Weights of a small GPT-style language model, trained from scratch on English Wikipedia: RMSNorm before each block, 4583 steps.
Each number is 200 + 20 x the weight over its row's rms, rounded and kept within 0 to 999. Layers, rows and columns count from 0. The size before them is the row's rms in percent of the matrix's.

# down: layer 2 MLP down (transposed), 512x128, rms 0.201, rows 69-85, columns 0-63
# gate: layer 2 MLP gate, 512x128, rms 0.237, rows 70-85, columns 0-63
# up: layer 2 MLP up, 512x128, rms 0.229, rows 70-85, columns 0-63
down69,100,173,228,190,198,195,208,198,229,219,156,226,205,247,229,160,177,168,219,177,229,215,241,212,216,187,213,205,198,202,164,188,194,222,211,222,200,226,195,200,207,170,203,184,233,207,182,214,210,210,191,198,202,217,260,201,188,169,186,235,222,185,190,229,205
gate70,101,195,222,170,200,208,200,196,177,174,190,208,181,203,211,167,185,200,219,204,204,171,215,209,235,193,197,192,206,244,217,262,202,158,212,210,210,238,191,175,218,190,182,186,187,184,183,210,233,144,175,191,170,177,195,204,173,179,225,167,185,234,189,217,214
up70,101,210,181,206,194,185,198,190,230,221,211,200,224,214,206,198,178,208,226,193,186,218,199,200,174,213,177,202,215,159,176,162,203,221,203,209,209,151,197,210,188,206,192,216,198,237,222,182,172,254,254,194,215,168,194,212,230,217,191,221,213,159,196,190,167
down70,098,245,198,206,204,164,200,191,250,176,244,163,194,192,215,180,193,221,187,186,209,185,226,205,204,216,213,207,172,205,243,207,181,171,203,210,208,215,193,196,212,206,196,202,222,204,200,170,200,188,192,229,170,202,206,188,209,166,197,215,210,232,174,229,222
gate71,091,210,203,207,195,214,180,161,206,203,185,203,202,205,210,210,222,222,220,194,193,200,168,186,217,199,174,180,182,210,198,214,191,210,211,248,199,185,207,219,238,201,188,189,202,202,185,198,231,147,174,189,177,181,219,197,184,198,206,193,184,211,173,171,196
up71,090,190,198,235,164,171,226,201,211,196,187,196,188,187,235,176,204,203,196,200,206,161,262,220,224,205,216,201,190,203,192,189,212,226,203,186,219,189,156,209,195,194,197,188,181,189,196,216,216,215,234,204,225,171,207,215,192,188,165,226,186,173,211,205,172
down71,099,176,204,214,201,210,227,203,205,206,187,187,224,202,195,203,205,185,244,222,204,189,193,226,204,211,240,208,189,164,214,181,197,246,216,180,184,193,221,238,237,183,194,142,205,195,194,217,222,174,162,188,201,223,204,216,226,207,211,177,230,188,199,196,179
gate72,098,174,214,212,202,191,196,196,207,212,180,203,178,195,196,146,244,219,188,229,210,211,202,195,178,154,200,204,176,183,206,207,215,206,170,212,163,210,190,182,176,219,218,191,210,181,178,227,183,191,199,196,184,182,201,204,146,222,214,202,234,199,193,194,193
up72,102,205,216,184,194,187,215,210,185,196,220,213,242,205,187,203,178,157,226,164,192,194,200,215,217,249,223,201,189,227,210,198,197,201,208,179,190,187,202,209,210,208,174,223,166,199,204,187,230,188,184,158,216,227,178,188,223,186,175,203,179,174,205,201,206
down72,099,230,201,234,167,239,173,201,208,186,201,214,193,209,191,218,199,224,229,220,194,229,207,183,182,194,227,203,224,179,214,212,200,185,215,234,193,232,183,228,188,194,204,247,206,237,178,207,182,216,219,210,203,179,233,184,181,237,167,207,209,212,214,198,198
gate73,112,245,213,193,192,198,190,192,190,204,193,199,195,190,194,204,207,226,198,170,204,245,238,245,220,210,163,206,175,206,226,176,187,204,253,215,208,203,182,198,199,226,207,201,187,207,193,198,193,235,202,208,211,212,194,198,217,146,176,189,205,213,214,192,154
up73,115,198,155,199,191,178,225,202,183,224,200,200,197,214,228,239,186,213,173,256,195,222,154,169,179,189,205,180,212,214,162,209,173,208,191,188,166,205,232,208,184,205,220,226,213,196,210,180,244,177,188,217,171,200,223,211,215,232,206,207,202,232,167,176,199
down73,104,242,180,198,231,209,183,194,202,213,204,166,209,225,215,194,178,186,207,204,227,198,205,170,219,197,198,174,240,208,194,214,189,155,236,222,216,197,184,189,206,199,185,223,202,183,163,182,220,209,151,225,200,195,209,201,193,206,180,216,200,178,223,213,221
gate74,107,176,195,249,190,217,218,189,190,232,221,205,197,200,150,232,165,231,227,186,189,233,206,202,215,229,201,223,209,210,222,175,212,197,209,186,216,172,191,189,190,210,196,192,195,190,204,210,215,230,205,216,213,213,189,193,174,189,207,212,217,201,189,200,241
up74,111,208,154,150,197,211,205,186,204,195,161,192,218,184,176,208,202,192,200,168,186,207,236,220,207,204,209,175,193,210,175,208,207,201,238,188,198,208,187,223,205,203,203,183,179,214,198,208,203,176,162,203,177,187,215,257,214,203,206,188,168,205,228,221,150
down74,105,240,224,216,211,201,214,184,242,218,203,180,174,195,176,209,191,219,182,199,183,248,171,207,207,220,224,182,214,201,254,185,211,199,200,218,202,198,169,208,139,199,234,217,203,171,195,176,199,224,222,203,178,213,197,186,198,190,223,226,187,211,188,206,212
gate75,107,200,211,226,189,176,190,156,188,211,223,221,193,216,202,178,222,205,180,247,228,201,192,210,208,192,223,225,210,179,166,185,228,193,225,196,208,206,231,178,209,176,184,173,207,197,244,199,146,168,185,177,193,193,211,187,219,208,208,194,190,217,194,194,214
up75,104,193,227,184,203,203,196,198,184,214,236,221,186,210,186,172,195,191,187,142,215,193,214,201,215,223,182,216,215,201,224,197,184,188,209,221,195,196,209,206,205,241,213,183,185,211,196,198,202,191,200,218,170,231,217,231,185,193,195,220,195,207,202,210,202
down75,104,213,190,204,229,184,190,225,190,182,209,191,207,201,224,215,205,174,202,159,235,206,200,200,202,196,214,190,231,206,214,233,172,192,178,186,183,165,195,198,199,209,179,206,224,186,246,186,207,176,195,220,157,187,212,201,208,196,206,209,184,169,193,151,224
gate76,106,196,189,251,206,198,217,209,208,191,190,214,230,231,205,194,208,192,184,173,190,223,189,219,210,197,223,172,179,200,228,161,196,168,238,222,199,207,204,197,153,251,214,192,218,174,181,216,218,187,165,166,191,187,189,208,196,209,182,216,197,196,229,189,205
up76,112,180,168,199,222,205,217,167,169,174,211,194,203,191,224,204,203,199,207,219,208,248,178,201,167,193,187,189,188,164,182,221,212,205,205,186,200,216,199,190,202,158,203,187,199,181,217,214,228,198,177,188,191,200,205,203,202,203,204,190,202,206,169,213,255
down76,099,198,204,200,171,214,145,199,219,202,188,226,217,242,230,229,162,204,188,192,200,224,186,199,178,201,225,207,170,196,165,192,186,236,212,230,208,190,205,187,192,213,173,200,200,158,182,199,214,221,161,173,190,175,197,193,190,235,208,186,188,202,195,204,209
gate77,099,215,213,196,219,229,176,215,152,223,202,175,172,225,192,168,214,188,210,223,158,184,205,175,197,193,199,223,252,172,213,217,192,184,186,189,224,185,223,192,204,162,236,205,215,215,213,237,221,203,209,192,196,165,209,190,207,200,206,198,218,169,217,196,203
up77,099,225,185,208,198,229,221,170,181,216,187,247,181,237,190,197,193,183,195,168,227,230,191,189,181,174,198,230,157,217,199,205,186,200,209,188,178,237,216,216,224,188,196,206,190,218,188,196,213,205,218,191,235,193,185,197,204,227,212,174,212,208,212,159,175
down77,095,208,167,192,180,212,243,179,229,183,181,249,184,209,183,252,185,178,198,190,215,181,220,215,192,216,234,227,165,195,186,222,197,224,215,202,178,227,185,201,214,183,194,196,215,197,203,178,236,223,181,174,241,176,184,216,172,199,156,224,177,196,209,190,194
gate78,110,201,191,224,209,214,212,200,202,206,176,170,230,225,176,191,153,222,197,204,218,190,196,231,188,161,203,243,227,201,230,201,179,201,215,177,168,201,216,181,191,226,209,216,215,201,180,205,215,215,199,189,201,179,186,189,176,184,177,198,200,193,218,168,193
up78,113,138,208,213,187,224,211,207,183,203,218,172,183,213,189,177,174,166,177,180,191,210,175,203,188,193,210,207,222,159,207,199,162,191,179,237,189,223,180,183,187,162,235,202,196,188,221,204,182,179,219,203,179,222,202,189,187,209,197,214,177,196,187,190,212
down78,111,177,204,204,196,190,218,209,188,192,189,217,190,193,192,191,167,223,227,212,213,221,200,165,201,236,209,204,197,214,179,192,236,197,198,215,204,181,211,181,211,199,159,206,178,196,187,180,213,177,183,185,225,200,168,209,174,221,175,180,205,210,192,220,182
gate79,114,200,201,206,168,216,216,246,204,222,187,210,194,210,154,222,179,187,181,198,210,197,194,205,173,217,210,184,173,205,201,192,190,188,227,232,218,212,227,229,213,196,245,180,215,201,191,202,176,204,175,209,185,208,202,194,206,232,221,195,191,198,202,214,213
up79,114,217,196,179,219,181,215,178,214,192,222,217,196,165,193,152,192,202,211,176,161,185,183,204,192,198,203,155,209,201,198,219,224,211,174,184,230,202,182,191,185,187,170,203,199,182,193,201,246,204,234,201,241,182,215,211,193,201,169,210,209,221,204,181,190
down79,101,240,179,212,222,190,206,218,211,186,201,235,208,200,197,155,181,222,179,196,176,186,209,148,193,189,181,175,169,200,166,195,193,195,190,202,184,198,167,170,184,174,189,230,231,170,208,204,194,211,166,248,204,232,200,167,185,217,188,189,222,221,187,213,230
gate80,108,209,198,207,193,181,191,207,225,208,198,237,197,231,185,154,170,215,203,222,215,190,183,181,171,211,173,257,216,174,203,214,223,202,178,153,226,157,225,195,194,215,191,200,200,179,182,223,167,164,236,198,191,207,215,178,182,201,213,196,202,189,198,169,179
up80,103,173,201,234,204,203,162,201,195,218,204,168,222,194,205,203,164,159,222,185,170,224,203,188,195,191,234,185,197,210,215,179,187,151,217,229,219,238,215,170,233,200,208,202,193,216,206,151,214,205,184,203,207,187,201,228,189,147,198,189,232,211,214,207,182
down80,103,198,216,219,186,212,211,214,212,193,181,222,206,171,234,212,194,207,178,198,188,202,217,205,229,161,176,165,183,205,212,185,183,227,230,202,220,192,195,185,211,235,184,224,233,218,186,199,194,205,204,163,188,175,177,221,239,202,197,233,203,218,136,182,241
gate81,096,217,211,211,206,222,213,197,212,236,204,202,181,188,161,207,208,246,190,200,194,211,239,227,210,204,212,227,222,210,224,211,194,200,194,182,189,185,171,225,222,180,175,206,220,212,196,188,191,180,159,196,185,215,183,201,221,188,197,198,238,189,173,199,205
up81,088,210,210,215,185,224,223,208,209,222,187,239,175,214,189,205,166,232,238,214,193,166,218,190,216,202,224,198,176,188,211,215,224,220,159,199,226,163,221,230,230,195,193,204,167,229,205,188,227,174,205,193,177,199,212,244,194,212,218,209,200,193,196,214,233
down81,103,228,197,233,198,196,178,200,191,228,224,204,208,192,207,216,180,198,221,166,203,161,268,168,188,233,190,205,237,209,221,189,169,170,150,217,200,211,203,192,191,178,176,200,200,200,185,199,187,189,217,208,200,183,202,175,174,234,167,222,193,186,189,181,200
gate82,098,199,204,208,197,239,207,190,174,234,173,239,235,194,202,229,208,184,214,211,215,211,186,160,215,176,195,227,198,197,245,196,228,232,198,162,185,182,199,201,211,156,227,218,200,201,201,197,197,193,200,167,197,213,185,200,169,189,221,203,209,242,229,194,182
up82,109,192,189,240,227,196,181,178,217,172,180,168,211,200,164,184,153,210,182,200,184,179,269,226,220,201,221,218,216,188,152,194,211,205,204,181,225,217,193,194,183,201,195,182,169,223,202,224,213,214,169,188,215,234,223,204,213,223,180,163,197,193,191,225,176
down82,106,164,221,215,214,205,202,206,180,206,231,220,213,173,151,231,208,201,218,180,229,227,171,154,204,182,191,232,185,184,186,165,201,190,207,194,163,171,195,211,168,208,182,209,186,233,204,171,171,156,193,209,182,188,150,209,184,191,196,201,208,194,234,189,209
gate83,106,206,174,202,172,206,190,186,196,185,167,200,201,192,190,207,154,185,212,204,240,226,170,215,204,164,198,210,216,181,212,202,200,221,228,171,200,180,204,212,185,177,228,167,197,206,219,194,202,196,188,207,176,191,187,209,183,204,218,170,207,198,191,215,214
up83,107,183,193,199,178,220,169,215,191,212,207,197,195,188,197,193,167,189,214,221,219,198,213,181,209,171,173,229,192,185,242,197,194,238,215,200,224,204,207,206,200,173,213,180,234,199,230,224,196,218,209,239,208,215,184,192,205,192,201,205,206,190,189,219,261
down83,106,171,217,164,240,191,215,136,248,183,221,206,197,212,169,203,195,210,184,209,203,221,236,209,190,206,165,205,205,207,209,210,193,227,213,199,173,183,189,207,220,161,169,173,211,196,223,222,194,240,222,181,192,206,219,232,217,164,204,160,193,204,190,204,218
gate84,103,190,196,167,174,194,177,183,209,214,189,182,181,194,195,188,230,193,221,201,231,186,169,195,218,199,202,175,190,256,225,158,200,227,197,220,189,218,193,218,213,231,179,186,229,227,212,198,205,184,223,214,182,217,172,202,197,234,182,229,156,211,209,212,172
up84,102,181,204,180,198,203,214,236,234,199,208,174,220,221,208,189,194,226,184,218,160,176,242,171,212,228,224,223,178,210,218,188,182,191,215,211,203,213,197,182,194,223,217,206,226,193,218,199,179,173,204,222,210,224,158,188,222,189,223,209,171,190,160,193,177
down84,105,186,196,203,201,234,217,188,175,210,243,206,196,194,175,187,183,176,168,224,192,169,193,208,200,208,188,204,233,192,200,183,209,154,242,185,186,183,190,166,191,233,180,233,178,172,170,194,172,188,171,248,243,213,219,212,193,218,203,228,198,219,183,211,234
gate85,083,161,227,248,180,238,198,205,229,189,164,241,196,164,193,194,201,215,203,206,174,197,188,198,213,243,159,258,209,225,212,193,185,208,201,204,202,216,202,178,198,214,185,176,211,191,196,223,194,168,188,211,195,201,184,212,206,198,215,205,186,233,186,200,216
up85,086,140,196,215,180,206,162,195,236,175,194,206,216,179,222,196,182,197,176,218,184,185,164,205,195,218,147,189,212,194,190,218,193,205,178,206,182,214,235,176,209,171,183,219,213,180,216,205,211,176,176,220,193,233,201,210,174,202,211,224,169,198,230,192,205
down85,091,192,174,170,211,197,216,220,189,185,184,182,200,227,194,175,191,191,222,203,207,185,213,190,197,174,188,205,206,196,163,221,215,192,202,195,208,202,192,197,203,212,233,212,180,200,219,189,216,206,196,186,183,222,219,224,216,197,200,189,228,207,218,198,185